config.toml
n_layer = 21
d_model = 128
n_head = 4
n_kv_head = 4
head_dim = 32
d_mlp = 512
vocab_size = 8192
activation = "geglu"
norm = "rmsnorm"
norm_place = "peri"
norm_eps = 1e-05
positions = "rope"
rope_base = 1950.0
rope_fraction = 1.0
qk_norm = false
attn_scale = 0.177
bias = "none"
tie_embeddings = true
parallel_block = false
extras = ["capped logits"]
init = "normal"
init_std_qkv = 0.0444
init_std_o = 0.00686
init_std_up = 0.0444
init_std_down = 0.00343
optimizer = "soap_variant"
lr = 0.00649
beta1 = 0.95
beta2 = 0.99
weight_decay = 0.042
lr_head = 0.0266
grad_clip = 1.0
warmup_steps = 200
schedule = "wsd"
decay_fraction = 0.418
decay_shape = "linear"
final_lr_fraction = 0.0
batch_tokens = 131072
seq_len = 2048
doc_mask = true
train_tokens = 449600000
steps = 3431
dataset = "wikipedia_en"
Each number is 128 + 32 x the weight over its row's rms, rounded and kept within 0 to 255. Layers, rows and columns count from 0. Numbers have three digits each. The size before them is the row's rms in percent of the matrix's.

# layer 18 MLP up, 512x128, rms 0.268, rows 67-138, columns 64-127
112:140134095119061130125170132170111108126103115076117139139127196091133154164094119066125175167094118120068122147178084107120189147140071139142167149113132142131124131129130126139133058091117121
101:118182107126128111162149146209113057162146184178162129179111130128130152129137066120144163131122146116068150133143139175096121084101151106139067155161127132138136133079143034091144117107166101
106:091146155096100171152050192120118149084124080107120146151127150085082197119134152111126194212177135112149127156091147164126155159185120123129097094129087125123142142189145145119123102044071129
108:154088151198145163072125159174131158167205108119132097104158114137145131128133146068139112136172127122143095109176130080111126153128131128215134118132137163133148186082158086120142113065106123
102:154102102131055175117150092116138148133109088101118103138148184128151070108122052126182131154130068122152190137118148168102148115071166122094112136162149071082112085124149141119102121146165081
096:105171152085186104129122104102206140096137147150056097125101194106109092172095125100118144172082106177128154117142166147166114144140179196162111145128078108098114121094091148175119126137091168
105:191104096129098177131171185117177053123129123131089098130134129103115057165107178085103095174160134143118086157098104174097113130116119102123148123154076165148089144117088164134145128196102123
090:104127153134097098128167122145162142127186059109114125163138181126125065105116103100128083155173125160134138075172139149146122196135126136147154170144068132085100168074124184152144153158145143
109:131182103143124147084127158117186087109162161175134165115105175164114125131137134130113137117116074077100079102133171101119107043162138176104124102109122107113124144099173127100117123192086141
110:119090120124152135168125092119118114122194102089117142072107121141113140095096120193167171167073111144111140108162100189135149137123108069114137069126138100098074075132092152137189116113125205
112:107119132150107118120125137144107087162101143078152130154106090087189086111139034079193074173149135097113069122145087117197142095113142065110141133148077142142151146129137098052163112143140183
092:108167139111115140155109127151135200133154115114175182121154105103161118108127132146145055128055115094233152133102134080109135162068093166080129152161122086162172103122139148095098085122136108
087:058204114157114140131199117138102077113148145031123109171095091126145162156133099125161132158122146142081120159110075145119079072165145152123095169108119134123115139092146122194117102125135131
099:127133119151179158176119096100089141144149156090096174148086081161123149145153126102133117084154129104160079157146124112161141190167077139173153180131129147154132107124153118124039082145128128
088:102123121161158073117182150128099121105120095112116147113080183110135133112126157083099206113072143154150109108123067113128160122161147126101103086114093143130110111177169118226153151172149118
095:092106118067093114095114089097140121126116188125175169108112085088200157141076125131101200149111167115085103134078134124157064135100131104078113112161075124134135085055131195115143107093114104
099:125129089168086069138166219112137094064089160103121137122160121072131159136155156148147129104141148138155140116100141097125110139107127106115132108203153114098151173083127095074143125125225117
095:113123176107109179145087104158134160106119108099140093109155099107134120084117196094131141087100083103066178110133134034150117176115141148102115165110103174194135094114162123092146129150128149
104:142100155126201084134127175133086082201156177069142079124121188121102101151202128088136088120159094122138171144144125108137087146126131122154101112083131144066181117123175142111121116173204131
095:147136145111115125155166141125100169147170196104124162130144134171113155135144100192113135175107097109108098144165105180137142099114147082119122136137124147132157137114061122124155144159121100
107:113104063105098117119160109117133189151117112149109113172121068119129116089112114171125117100090085194159091160077107093099110064141149143150140076182149166062142115117109138148167132117127180
103:132156164146137124139168107087129109102133111147099090166156124066159151211116136129080048136207116142193088163084100098175142109152103186113147098114112218075168132097081119106143179148128127
105:082120098177163094157162128153154162141166110102134161136088092124159126170116093107092077065040123134163178116127127169143076150125088089121115169085147157146153126112172069153138061104175120
093:114160074096090112136124116151104102131139062118138110174172109134134137175125147133164064118117144125167128187125141115157152143127133107135119167127162149158119143136130109165164103117162128
106:110131095113037123132096129140112158177152085091120112130149185133146141172131160132100133127172094163122156136051164108194126176138115128131161153105105122111125119161140186052111071184178155
098:175153113124111103100120080087157141102114129096105082079123124174185126101141129170109182128196166133126042119091068151154094138118160112133134076160126136167164105105148110141141131154127053
105:134188141109123133109116133099146143187054158094135190119137125101093157087148124117121125117055138112130101122100202106159094146162166092096161201146153147148119106139164130153119041164075107
110:161200129113133134127141098153126159129064117091073130129065149110111127147122132087133097104081145148114143112125133141100137120074091068135108113156129114133170126135119099088169125170147154
104:068117085104120072113150094168094109126110135150114129167113112130192150161108097131104110198138111099132170127118112170065145144109101144127156125161144113104158134143100155131135148094117136
111:086086136201103144123147121087094092109133108125115139142187167116090091108123157041103108155164153112135159182123140123132115122196115182114133122155147104102137056139111084122124092131109116
102:129108120113148122101112103145149153165116155112137095166110107112077161138108105126136089131074109146115139160131116147100088119172133139095048153118093204134127139148146152127077146135133188
093:185113139163143144122126121078111172153129161101123121130072140109119120135146103114102091142121118133080139143091155095117126108146142194130070038129127095176201079164127089072059186116106144
114:144132121192157152115169116181133108111148092171111132165073098212133159205113145170166128126115114158116156146137140122123121109195149155150103122116130118142086118099119087138109169115129100
099:153121168090059146157138124130148158162163083123137123202193090180150210116165104145070162137157151103108122125152062141122196160167124077113163148118140152131091120119164104126190107118141157
099:052132110114158081161176119091116139138137138175192171172116115143085147173073119143087135133125130115135175131172121089173162131134124165126177117044098149135143106141081167138137105109114119
107:129089151151129121130130158136085155138140102100128118073137206137129140146160148138165197126078159118162152163204151064128150092146102137118211086137092110124114100120144121140127107161125211
098:110126116076091134099130176127140126118130141086176122101110122118127150162187118140137150112103128080083084109210090128143064136122159144124091134173105108144067121173121091142095083182144094
096:125146160134074117142136168134107098093121093130092113146051183113176127104163134089142056107180156172115142093131072097133089120131170145160152130146118176116069093142134150094130111169109180
093:167154157062129150122160141081068092150121108128078149104118097079123117066068156113117072150132127116180093090104120095058207067144141085186125119168128088137106122136081145104168175098099145
109:189144181181068141122119147136129153146132123149103155136085116108108100106098168124185152163130091086144154064096130125098164124171113153100077147129131166130136142096107226172095066190100085
098:091200100198144130082081130161168061086113102195145170200176196147115086143103123106182099110085124123132144135161131116146135112113158120163120147177138123073163169195116135149097132168120151
101:111126107065115172089148123128095135222128117115122095173124160158111172178106128128191142118072106124140147140143114143156163130131119120130102137109081176161158114154148135137171167149102124
097:107143145192149170212071103128119076162160187116126125143149095131081162135155086095133130097138131184106111197145144174079110073194089159138169117101110126175176151109119107108132091085113157
094:167077121161217116152087211156049194149176141154143134126162144153120129149091149120136088169190115151164123119139116115152132132145085117104158153107117153187144110122101172164131177127140132
100:106165088116105152172082106088094070141115167077122137172191111141137139103126190086146152138093105106107152150138133141162091193132146119141105136158156133114133148092040110127133176142105099
094:093192148056098114126122149160144153119119092149102160192177115158146145110229122144137127098169118132112157151117163072166112199114084081144104134088129135184118139139143114062102152123093138
100:157128078135145123078171115119089127162176110147093077158150156122096116156137093077148138102111183115145103113099118148108149085146146147095145051129095177094142071116173113096143105142102065
103:084092046097161129075083131111110086128109121117113165105069121117095115121101172139060149113137172154147092081152072143118099100111128143104176130120191118115091137121125137062139129111131104
103:156094088082118111153134151156163129166178069099116152108159132138109143084127134118163120109125116190151063168117122133198098129075094150104103141171053081198111128118119131144110114118161124
105:162105151114144167120122155126122119143094122178127101140127183130161008197104159103119101134105116089106120121090172105115146058097142120125150122138207148133121103133146152145118164099074172
099:148101155141154106167123161135085170194121172100113114198108095065089103126141108151125159128099117125125061127068144034096164153116158154113086107078160126132141173177100144145093134152119174
094:179129151152148118080110162118117058158189130141074125147080111183131153168111126088151092131124137084140088108091121154172072125135155096213120095160099102102134149125149100172128133082104130
085:127156114159134160158123143146219121184187118094132139214110150167161139083091143136147195116117124168152113087180115133137055147104111099188113109203149116134136143094142106169120117095141129
095:094147102104146171105160127059153119102102107104088106154094202138109113164094142166179100199149121107148132147089169140085087154056133070083096095098152107156128133091163130149109128130127048
104:119179109197093216128151118137143126099120109126088130130069069084145150126124101189140133111117147123124100138149077166083129117095178117153141131177140155206120115098120100171116124116116142
098:171105147118185116082145171117100112113121171095142179068117119113127146184131138157112139105203108162089141106203160170095152146123188128160088090080169096131206158158175167122132207116071127
102:145126095144070167087150155134186139101170091165107145164217175091108116141104092133164136046141148120166155200120127141094156143170116110072104098140041137133111117159107174126119090170126090
096:108072136130115145048102159087188101134128143121139135113077095200157163173094131175110092104126125092114116191103086146061143164195105126116062111155174116122121139127184145138134118144143184
104:145155113167149142178150154118150086139102127053049120081102132137101158040120109143137095123128112144140133164146147162089148134126094125127035168145102152138106131139162102147119149117117160
111:137143172109117146128173105136116079158123135153151101146177090146131090111097108149159181073086148137130154170115086140096113073145177164183110101150126126104096166158189165105085161215131157
105:111135172145107167130095114127121121115156045131170118137118150146123095089166121190161123121143129144117094159078145070123122126151187067140119131125110094071102101076112141093150108144231120
113:189134094101140134124078061075134099118088183133158104128127167148175104137160155101167130117152145120162124144111165147171134139091138157161071131133067057051145139112124102105165118221116126
088:167100168169146129063142126140093100122140145086110107097163117235172103181152115104096212093133142086149150082117109168141118104081100148162153128133135179178167155091112121169119122091108115
108:130064138102102136149188146096169143067136119196092157183136174135102182136094106097122147131154176101134098092117128156108204189138114096121163122096125143138148139142121191230144148180098112
097:202093090133153079113115129089103128100115142137142096145170127060129119204142103089121152089108101144151117109120157116167175105150163153109139154162102177136121188141123137168120098125199123
093:122131093117142109123151142079141124122144125109086144059203083148136149118148069111128074104152125083135202151151085094153114148084126154116176130107103141164076082097148151161071097094121088
094:169127187175116205057098097140094122139101188143101134166105120158122139104168128125109107155109135104129102180096111122108153186109138093158070120158172132141152142146150112180161121110114086
099:147132131088189075141172116054128112080113107159148153155148079143115113143117124161157116183145113134123153143154156133086159108158169142143096192168187137093073098178105128145147149069089163
102:147125132106189103163115046115111094136144094087147161155105175087117137119120051118130134160068152108120155106155096088161152194168120213104169119133154090128067161140149156156178142143118133
098:095125129104141148088097087098162104132198181153116146125107118166154143125157136111134120137130145135132070136118109184099090095152117178102169111125081090106109119130173107163129198130093153
103:154127139107131112135061103110158145182115145109119125097124110113155150096124112175152128159061137152091049107138118114143131129106099115135119083115139117094092145125129144114172131139160174
093:146100134172107162144166060174148161098176112120138170178104134140102119127137097133107141122096112085143123138181088107189107159033084110154092104138147136078124111124081120068100141070136128
# layer 18 MLP down (transposed), 512x128, rms 0.24, rows 67-137, columns 64-127
105:109129148151162118123104101178145164178110119131138134088168113122166144085187131154159066174124166119194127106117202137132123133148159167098145119171142163107192115150137093096169123150096172
105:111119052171123183147081090179088141120113125042121138152082013136137135131097131097083128158121130152136133091166124128150117171139143131129136106109080160162114169091130139140077147127074124
100:157102166080122154078146128122110173158163112177154116109124085123134151148108113153189143132159113135057125089085128104076157079104129102134132217150142010173110122122120162146152111149120085
096:110137138122100116130120150147059135135108091074173099201140139161135076151123135141035123162139122170151139148130139180104083080164110103084134122134148150130125164136136134140165074171102111
109:107069160120101138176094133130109156136137124154134179111138082133122123131048097126138122114159104143137095120148143142122142112110211086179143177116130190208152134110119174172142105143106143
093:138158084181151113101137154144148069115155140144127079077145090218184171148111179161158096148143186111093100107125145086136215186112122096100139137173171197123049080131122124132145106134135092
097:174109103152095094135161164071058159171050123141138137084089145109105178084123151155192153173083099207129186098133190109161085139134118166126122122126129154125137131086148135091094141151140107
094:154140127104133096116106132175142100165146149142152061057117154084084158140188130134119126097146054150089112139162079162114133112100077126109105180143158170154101123126169106120158128120082131
096:166205148133111190137126156152131107140130084154093162154154100118088150135132144100165181106141148143064128175116120169152169133170111141082112099109106122189067161162127137131173161133092210
111:091132094071143120081154099097097160190092187112115129129146149122089078097152123142158198101099156188095116123100125107070166130099126166101169134163185125105095120124141109077148128160095085
114:110140169119100064196148123134167157170038081157122144097071153068156140166136113115070074155132145108157127140166135128095128162124137103089107152147145151174122173135123174159146143086144122
088:089140108112154135184099142114076115119255139133170129172182151147132140129151110139118135137133166108132106114173122146130206109101164184137104108068191061084098159141090174114082107151110148
087:140074171144117152106157167159198129126200125159162114063158137189124108179157144152169147122188167115079168098077136104142138140171131145131185063136169142090079152164151145100107157144178128
096:130145102115166127139117108180142112123184161170175204092179170101122157148065143098147133116097172137076120177169136118128188066139106145103122146167160125123156095119109153149143150119217184
096:138121191108163154098154116106139121177255152073168109127200136154165092087128152103127091109119197113122110143095186131121106128125138154150112136173166110133120126151116162073140110103121126
097:123072165120083048170141096178132117147135135121122101157101092121184084100163199135163110140145119115119163112120132112158141206169120115053088044125123092170160162092147079154100090165082160
102:181146089133153117093138090061131176148155139099138131107083103133156102142146147118098137132120161124123193057144177188172084146170134113084116181109074162146086137115128136149097138182136047
096:049090117123114118129112133133114166149078159112083181159097115127117112163143170129063099151140156196141107190069095162139092141185109120159081146136132136144076135064130103154120072115066166
104:130136188060080142144151108190152128088068113154109160083109106176126125173141065061067128122093111171107145158127156108123165096136080109191115098145166128090133098112065148151166157119119136
100:162122154089170128111173096139110113143102116158093130175098133165179093115114162119093139111122154140114167194170124195185112156171173184085118110116153024155123105112124096153153097117110153
109:161141124136138080139114170098101128162147141100096111178134126130099141150122025127132151138184064158069161165124129192100112180098139174109100164147103131150173056151089181111142128159107112
115:090149114112121100139023140132125098085108168034165164123089129143169080075109092095114140075163141098127144166184130165073157132097181127138165171095139112157109102152167112111142086092135114
103:140172170137144146148128093122114096107201081101156147141153157088131199123082098112145113142162138086154151114146136164122063116146082110131141082132118081106179128085081121155141118183139138
091:124118139136140081155160133126129135137076154122103181092067147094090171149162108133090128099117108085166114120146074144085044102099129136112112121164083200116151117141039160144092102152083168
108:150169112053150139095101119135108210186160132112097155164121096190081153135134147117138159145138122115156117073148161157111128118189139115133129147098120109086176071073096093148183123110115136
090:082161122161108072102100073104111134101099145092141120125094132075139131110118144128102132131142166201128206116143122103133122099086101141051087137114149146130131103133123109194106196101159114
103:154090190202165159142147151046143115128073155105129118105090073246165133132124094084159103136140144123137130119180144119176141103139092089152109155163119105131062124112146120083157115140115113
110:089117050104064080138151184151155097161119142094123115145169185133079104124115122160126164083095162120133099101049094144097163142097121155132156180132159140144152089113071197089156160133152138
107:146143149073108130106147119082098103136173084142121113093076063112127159144065120185148105106121118099119140134146142162123115154101178177109152152122112114166095161110077114150105138093134100
107:121085132136176152152128119159099108159139118146125116131136205119096157132078149175152051156145110104094120154140142094168113117109148173114098200208107130133153143163097117146127169138155109
104:092157079132138149151175153093123147152133128085121103096093135159152180126047154157162143124099152124074126135149140130113089074125139113158158168155164187107124110136103120162166195146090088
104:120037084123112092190102124117145130112101154111135174089117098112147119126155127144145093190115199142168165136149114194116176133144151129093106129148072138110084087160162088108124126113163128
106:112067087113110137107126107092136133132179096092130127146117127118102081125185123187161195123145168098132144157171151140153103098096163102159112140153123166143146134183033120140126138104153114
092:147152190158164140138107128128106098089070114071149105113111128135110144136075126164083104151049071237080150113168137158125131088145087124105136106140153093141120148148083109193114175124148145
100:156067133139135182100120139133103129127182137122120194085130139141118106213089104107112145112153110147153109189115157126093147097179087166135078087133115216123164152087143133121108102191160101
102:172134139102119129132162139103067135137188122127123171137159189202114166157090130149084123122141107149124118109146101137147184115204127142055150034118092161156155098151157155161136085162140152
100:118076085162149117169178096138123050135134072080103125145150161109113118146165131116132159110169133167159109132088153116163153191126139120188146167083152120125121208141159217161062098105180078
094:110161138117077179120163086131117124149146147166096101107131121092127151131066136088145145120104117076095208121147093158129099138178107101100087110148076174153136059133155114147112157117096122
098:140122062138110115153123114170163166100142180143148091120113151129137162057150068134169185156116118133088094147127154139140144185120185133156143157126102162126116144183155166143088118109167130
106:133119078132139103087030105125117152114126061146179083124181122153130162123167038057123139132139172125134106100126131156105113117186039138089090162161107089128121106095132127119143150177125123
097:140135143173091166102181139088118137150173158105141151149084146126171170079114123162201104168139083171111119158144150147151070092169147137094139174084145145109176154118158127134090091131105164
105:066129173140123100136086127179102144075192117142140147105158117124150104157166167125164113140131129097108094096133159181119108114114070120119125192134132248045120167091118118098124120092054101
090:170109058102143143142152144101158148088154132118118100134094135111133124063141072161143160139117120069125133101140105122184158064121087066126157122145111225155139116144123110138162188132187149
105:149153148166086095108095065103157065091136117127121089134030112127137127116177141120118160074131198072052113179147092147107123097139123117147106127134110132126152117106140079161126102091118101
099:121116147162095133126139129152153120094097121126175182181145119101078132100136131182142178123115141119128088133090101159124112129182169174093103143105109111101164128157147110125152094111154098
090:117111146170126133183077159149133131106157162071124117102137157097109218107120139131126133130088073181098197133132140143168060085215120164153085142156092108127111132126097139138100130117108093
106:118101156173110125088149107114077132113255167121104117154166108138146139161152150132127126060162155154103154161128157147094161171145146129129157104122117173157120103062149095096108118078124127
098:140165130128153146098153164138083164090095117171103110109138116114139168139186107166160105150097132204166172214104170168144147137129144124167154088084117150145115212064175107101117092118079160
103:131129125114139120103064187117138148143147154140127131175143157091125100084207139139171087111113112116110123124136096104200165151158118116101132136106068139166114123180189110070127138169137169
109:156108176174157129117114128164137139199086074115188149100106131101096180080121156141134174164107138182097120140114114130134157111185121156113157116086103111141123179110169169153112104201084117
091:131106116073095080127121103101139149122113160145118106129155172176100157164137169123101128144140159183095191139151100180132158119105098127139157096137144163125065161113120069070118100135098081
099:092163153102078135105165115171083127093086102111153168157133111148120127118168148176100080145102148229104121190159164171105116142140136146098133091121113081091116134160114133131082091169195154
095:154061165105085145075112111098084108060090112214124115037116126090158129118176104143145154120121135103145128161134164154135225121107150162081174124110073200108125104132144159115132081107104158
097:233139108192121168130099167124227149106140134132180131138095088119104098102176154133201102119149125146150082113111148085151127166094082145134159134173105182149146062134116126179165103138142090
105:120141117113132132128185101136147063138093130132212130085157159138122092098088180154182082149177147111154140120159109143079119092207154144122029081186199118128135197146184163161158143138159134
094:188108099109146169195137155109155108123143137153107116125127097170082130217155084100202127128153121109122121139126131104111148119185163098081127083121165051127097147118147112136174056099103056
093:195135133072131066155106129098121115159043115102188121140162068153154097178130108106143092172089157166149149056161161097174092103073126131147130117142185060130156140111102133154140130122125144
096:087179159134098123148125153194131126133120104062148168161176128113137148093132121129125067130114131084089096108110140190165161170152075155162106115108154070154152172102107176167077127169161124
114:092119137100094159152075121188084137072085082120145120135163073198102109130091073140111124085131183100186121173125156122138173114121179176143163126135144094163160121118149093101111143051122119
105:060180093140172172107062085157169215139135093084162141159083177126126095136156162138152129138122142110136116150146133081111145142157196100131096132116100100118147126108123161144141150105093140
101:154121099108140176138117184120129190018174108151114110162165134109142119169074162139137102148060072091096123142119135103186103169103140156182153048126081153068176098095115113137088108128100109
104:156145085130095147130133114113126134126060149146116079148121189129126116145122120144141126194115080146197075136074120197176127097107191116107113118186145070165150079119118083151150110119092134
098:139146122134145078135112102106166141196113151167108125122044143122066198117066119199184157140154118130118154110115135136110147126156178136141138162146095208097100124133119084129168117160120146
113:139088128142096128160121119112135125119125126102129164190067063138150150182151096067148142141163172074105113132121101172107125145140159081067140164129153164077125146127138078158171091080130107
102:097101152110151127165163116168172112178141071104175126127138156138136157112071108169139133162129190135140200123099133114176115067128187115124132111194133156102140097145122111135132134149108125
098:114148137109141141165109149182124076160125176140166137159122114114130131064112069118101135124123129142139139224123147071080122026099156126166131096134183129132106136138093122103204161145183087
098:136154107116109103138090140073127113099131115144086179159102185089119125128152134109131107138115070151074124172153094110141163077200100158148152141114156074175148124119202132099081161210124158
103:145110108150121178123117106119154113177095173112146092139163177146147135101121112086173133079092119153145202140138165130119159098094125128058133084060143089138111061138138143148149121130117137
104:146111164154125060087158070075099158060163116122097170128113124106185086058159124136103094178151090080093080124090171136094167120124163123114107146074137153170113095116135106134144082074136161
090:087088097103153162150113162162136147055137152112151072122184146115121165125116098119103108191130136157106168144138103068110135175134133158128169148183153103141125150158119101108075096133139096
095:194122121100089140162108210154138143096040155039105080092131140130150130174179165137110127174143113138143149175110163147155127234121107117146115140092131088067126109089120106082111141167126113
# layer 18 MLP gate, 512x128, rms 0.247, rows 68-138, columns 64-127
105:104077117199107176096141067160149166216128110136144130146107154126099079147071128082101127118110136162104099096117160117066119152135130113144127095075143142134107153077151136096198089096111094
097:154092111129102164149094182115116099155124134092120162141181128106152192134127152087161115156187063114127096094179148189128132109082120142113076121154110078148081130073154137128164128107108164
097:156116165190140121174129115104128109116072097133044141103060123175167085095069099150079143160118125164194086151092172158122132154151107144170105145153162100070148089101108144150160131166121156
096:146131074051138107171159151105090162117078106104161150090136169130182152153141136128083069133145161068098069110167097137104116100105131150119149120134131102166077127141208103135179167162067085
097:188062114123129058153106072112123140114100086099140121123163169168135178105164102075105149117076083116175160166137092107091074131118162156129158165120100095108193096122178085139168098139085096
102:128139145072117183094135107096128091179066151127096101126133075125102087149148093204121111095132077073177138122108102135155148095169128172133189095124113105169159135107111080129165081071100093
098:164138114137087131128165091106127098125132090083065145144109128162173085115149169086108113100122091143151080137218133147122112105133073148115098124138095089105139078082146122126109155093078138
110:175134174208175125104110095152078163152060134078113110153142100109138139143157080167165094126174160143139075181126072159102119122186160125165089169149052098140095204126112087134128129165173125
100:139151096088185118131156159177136123112109102127088187128146192134111075077147120153204128134110122096189133163129159107072146133164168083126147142171114107103114172115136152167122150143140127
103:126114124107138154154087122137155191129139140174124126165135158141086161188080110119097149173162090164085126143136065113164162140135144097167136156118120111220148088141094164143131068099172144
102:090174121134159146084091133132140126139119133139079149103147137195070022180099150179128152146119141117165220107120088159138099209156136110170096111127138124163122110166160162153104074115134158
091:147109100155118098184093115120090127127123069125102124144142097135153144160132117122148081129118131083181079134178121100124123112171105104135078122110126137179174096085100119100112088156161187
105:064135170134185106051099139122112104146097131113107107076081105152096119160097134172147086132096122158150158114112119096133130124088163106112059076077122045130109166173150144128171092145142135
092:146101164079108102094134137121104085105141058114121126099141153168107088108097187110091155094089151140108150081170117154102224128107190158121127139158082169115154078112153100209128133107101110
102:104100162101118090090147131066162147181047145131137162146109195108140122158141083197202125099099131180111115107144153106176096151197065152087134116127125111136052140137132108158121140072058121
097:102125167148096111062119107162081109100063047105146177129137121137107119140167117061148150113122091087096113173123072157201142123062108113106114136108157144142124125098110114142093087127129182
105:150088147144156093149091085129156188130180133186081096120086120119097118073196080114167157180128150115116132141151170138115140121102091099067106126113147074148071088133161149168156090134072119
106:090133156160128096099162086129114103126119093098174140122112119129076201138101242111151098157159114096107104076085093141095136084169167106085120068159130130098117097109200105154183166162107180
099:029105104087172103150116133157191141094123170121164153151123175087103063096106150134130193061156144131128112135157071106119165125124185164170146149133140152108117192154131092173139100129122121
107:109171125144097136119132190186083129145129163113135129106155141106090152087176109084084096109123164118089189196185092119201119142123084133142116120139128140135143145079180092077162139147178104
107:131120110123129091198088145118129051079121114099139104141155129125124157104092141101166112096128135094069125122210158159110136170095172106138105151149165128168104106150127085133119082101121138
107:188112099138122166160103099121133068120059142131110120107159092142145090120123104105134187161143136059175095078145159098143151163118114161130131158124127121184121095070128090124185086169027148
103:144074114122153100061113185119118131145155112137169075114121153124107089134107147156153088144142143156137166120128160176122081061116117164142147075139176144175150140120149107081149167113121093
100:126081157103207080107104152089131118137142133120123128135105182128152143129184150125103071155118087085078119136156112142102122154163121162114093131135098068121141105180130110109171118127149112
100:055137138168111136131129121084089168167095042137180128097102125130071144097125089209091066106140085103111140137147123131124120088152168127074061134128126084196123145155135132089133156103170157
104:159174101145091154149114155161074162140120075060172135128159163137136184130142107147133152132164137030193137117101120143120167144093123138141147108162135079102087123048098067139130143158115094
105:086096107113098109148131092120137126101072115145164188132091190130165165170128133121170157190101127144125102179142170155129130160102163164163079142176109152127146076160071200179185125058085145
100:095133062127112075123119196163197164117122143134112179163143146119103133147131174096101137177142092069120150114133175126095153087155099060179105095126118130211122163097113165062100150128141179
097:118137072129177069129127125169141096086101069134085129113103156090138109125091156153138110166129073135192122123099138113090181119118087181181087147091064133087160153135047174096132161157116119
105:133146103138145157127092112080106121030124096161106157083096199118126130115173171131195085167151067147106113115183147158175108157177126139142129126077113124117171143103117153077126051101095122
096:150100128072102108146115094111146169158193136129147194126116131129160134119068062205091113143111125113107183165199150123171055131101105169159097160059147096126137104141157154143117127089113147
097:161131104125152147130184077136119143102109129170156165097165186131146181142188148080127091095126126119128174127138131105145087086144078081109120108127166098089092195132130107219161125133141115
100:090136125149132180187139186126096133142075170091214123093119153122105175121154096089130132115032177159135165120159111131183080110099131101177147137166117064137142121142130135169108108129096065
095:096122124177185148122138128089118140172209135150124167180104128122131134176096147140147089115148093043104097151157119102062152133115105183076126096077105105169141140126124151101055127131150087
097:044126092122148153091091130161181145093071125192126088105144140170125132128101134099144165134120144123076124136143099086131160106115092116079132032131115175198102113110144131100104122174119151
101:193123072094190109146116161181096146117139085140113149153133150189126113140096097143105123134154080137136148099144080092108174146061151086127137098132147097127077105117151119178105131132116116
098:143065105105054155058156086134171169135180156146142111135082121131085157135136159160170133077121161075126058132092140126086088138175121126142128088152148106163116109141064108101127120072085107
101:142128160139154044151179157104130149151131116131144123081160078196115157096116106168125141133158160099143134125117069121181102098138139078148130128132152129120171144181197111099115085134142080
106:200098116181160152140160081160071193134111130085145113122170162138142134110153080069154110175103129124143096121050108156162099170116138124110095089164135104170096144121086108152197152155120103
101:137098099186023190147104124128161086164130122137116098174151150119153180111087196118090121135080203116154148118123168124108154120078164171177153198127120130145114179141120148141132161086147171
096:109078118161107118137143154101097077098066164101168070156132198155102178159053101140084138079104122163117139122175134152109121070134144106066137109109135073164141126141110111088122095098168138
099:095101107122108185105084105132155157159098149116166133128141156178103172131106044123132132081103136223159138217125139087114137095063174131102057135167143114142158177102120149138076113131095098
096:108144145145143106139165137101115088124134181086135125114101101170154176104110125114106115112132163148115126103153100130107085149117124214105126085145098107144138114110125092154138078123100117
107:116171189151085088074146106158140120132139112080131152092153160103152169166127106116129088148127097068127129152133137111151124181132124144113141084109133111146144043134124115082132145159189157
101:144064155129098127133139125141109055150115145057158103143143148168053148140072153113135104100104044089153134074075135116055098150128123111109089088099083134133094128131089191155144112145130149
102:078074167147104103158110116156156112051176112116077053147112129162123158137116119094074082078114133154123131161101087081154129115147110183114125104130124039139105120109118137150137123075171114
103:109160170145193115138089188062123111141079196071058084135104120140108123174130177152189141176141125115128172173148118158137092115141176155162110100151137069152112159084147170108116148080135081
108:155095170127147074193122063102111184148134149136093133213102088126103112181112132110136082150131149074115147124150126137156130188100108171152163132103144130103116081147086115092115103153148100
095:142145136081106135178145158122104134083148164169149155084137123156073080141157099168166094093115195094163143109117112147098102133119140092121098104136167121082093149147145102134169096106136145
099:147186157122135114108141073107112107068153095149136098078134130174133174129095139144108105140151118109138089132089137138188095144142157108125098142179076163139110181136159138172149106148057099
103:110096112078115135134139139089094114201083203138138090134096144202064114115114106139080145099135095115093135107116105106138099077148124103066079135114175108172130137121089165116140092125124129
086:109114126114078101119145111195128133121177111115205098132107138144111150119057109142196070183113141119112134139067119127122168070176139150103128144086105193123190111125160149142053098116119120
097:130147160112129153101150134169121091150144125100080067141109183137134114087149153140138115132107129126176105147129127091145112129143067134162176108130056094119094203121097167205159144188101133
107:137130153125159060123140120159132167106135134133130108095096186141116149185116055149128134135085151152082171139155134139148100116055063146145154151127079053154102136133177146085178149023103104
101:074180139180129119105113098105131108107130137210136116119105114094181128127055180093112076179147131113193123152117115138048134174162116131080158122084142106101077073154102110107117141087190126
100:127099105154085158180085138130143134121142113119191067163148142100068059138145143159141147150150118174157096114145101113145087132114117141212102090179160078121109186136120160124130102206134136
102:136174128112141138106121131182116111175140109074082133127084126097115126060139109173108142136126111135130146076182122118090090135150104128134115143113188127127087126174152129111132131150119150
094:094146101115110133152113136128119126082069108114143136135190130096113111135129081173161105105162138182108141169189092133115073132100174128179044168177116150187117089126129157191136077101100127
099:140113131144119171104138080160175114149147132104057094152150084140074126140142154136161117176102093108150062103140137089070142185060186073102124113136128077151135139131185177141134162117066129
106:131174143137107159165147182049144126164082096131156152107054174191149123106190097097143141114088157105096121156095146111114210104100124105154099136173118139124090173137195111106191103134088124
094:077062136127068091149153173125160095116119137121078130158130156102070127134083146124132134171102139096172105160096089125126142072116125135136138107179174106106100037097122192164124156144113126
100:152090158102080100195079184132117152126114149121138140121134132119113125143107091100100125108084145125173128163148170090143127115160094149111124130082117127068146170114206190163072112137119103
103:135134088145139181118074102128158136145114157131166193123130194120110094121076157065170083141081157112160122173146127163180128123102167136141134094119116104106138195088183150040177150087128111
105:113170121177126149089090102132109102033166118100095146110147160137135161152155178094090156117145164132158116082138147146120078194160104178148115143020168083114141101156122152152140167090150169
091:140179126130108201162104137123133155117155103118161102139135130146128111098056170106155125185108156109155094125089114122187112125169103124129190075119169196121140117158098100189167145093136118
103:153143140124122063097130137183149102139114120158114126097093118164116099113113117081121117166121114112107063130151091089129152102145047107175171120106145147154100124083174140144097129125118136
104:158133127101112143140142103054138152146179157154171118157110084105145146130103142113127148117097198109136059066139134181141111165107099143136141113107106071134114064151165120145146155106120090
093:121116098136169095074103183089108101168098115099100077113118118077175107132117103127077075135121126059148155125106137166209143086130087128136131080109154087110091184178161119229143125158117059
097:158133146130121095175140146183137177165099187131104090114177125187120145109146140095135105085081152115141132187145083140133171091093122110131098131149153155092196065130108068089109123101127058
110:150121123156131148151126165122170096132165122051092121089162179215178127159145130158168087118181154100066096156160053117139164112076093181109163125083140077104099142137175118166151155132126159
100:154129138106107136134208154146159077048109094121151140107149143069114127136125067190177097128092160111102105117141146089147150119162133122082069126159116128139162166193153121173161119162069158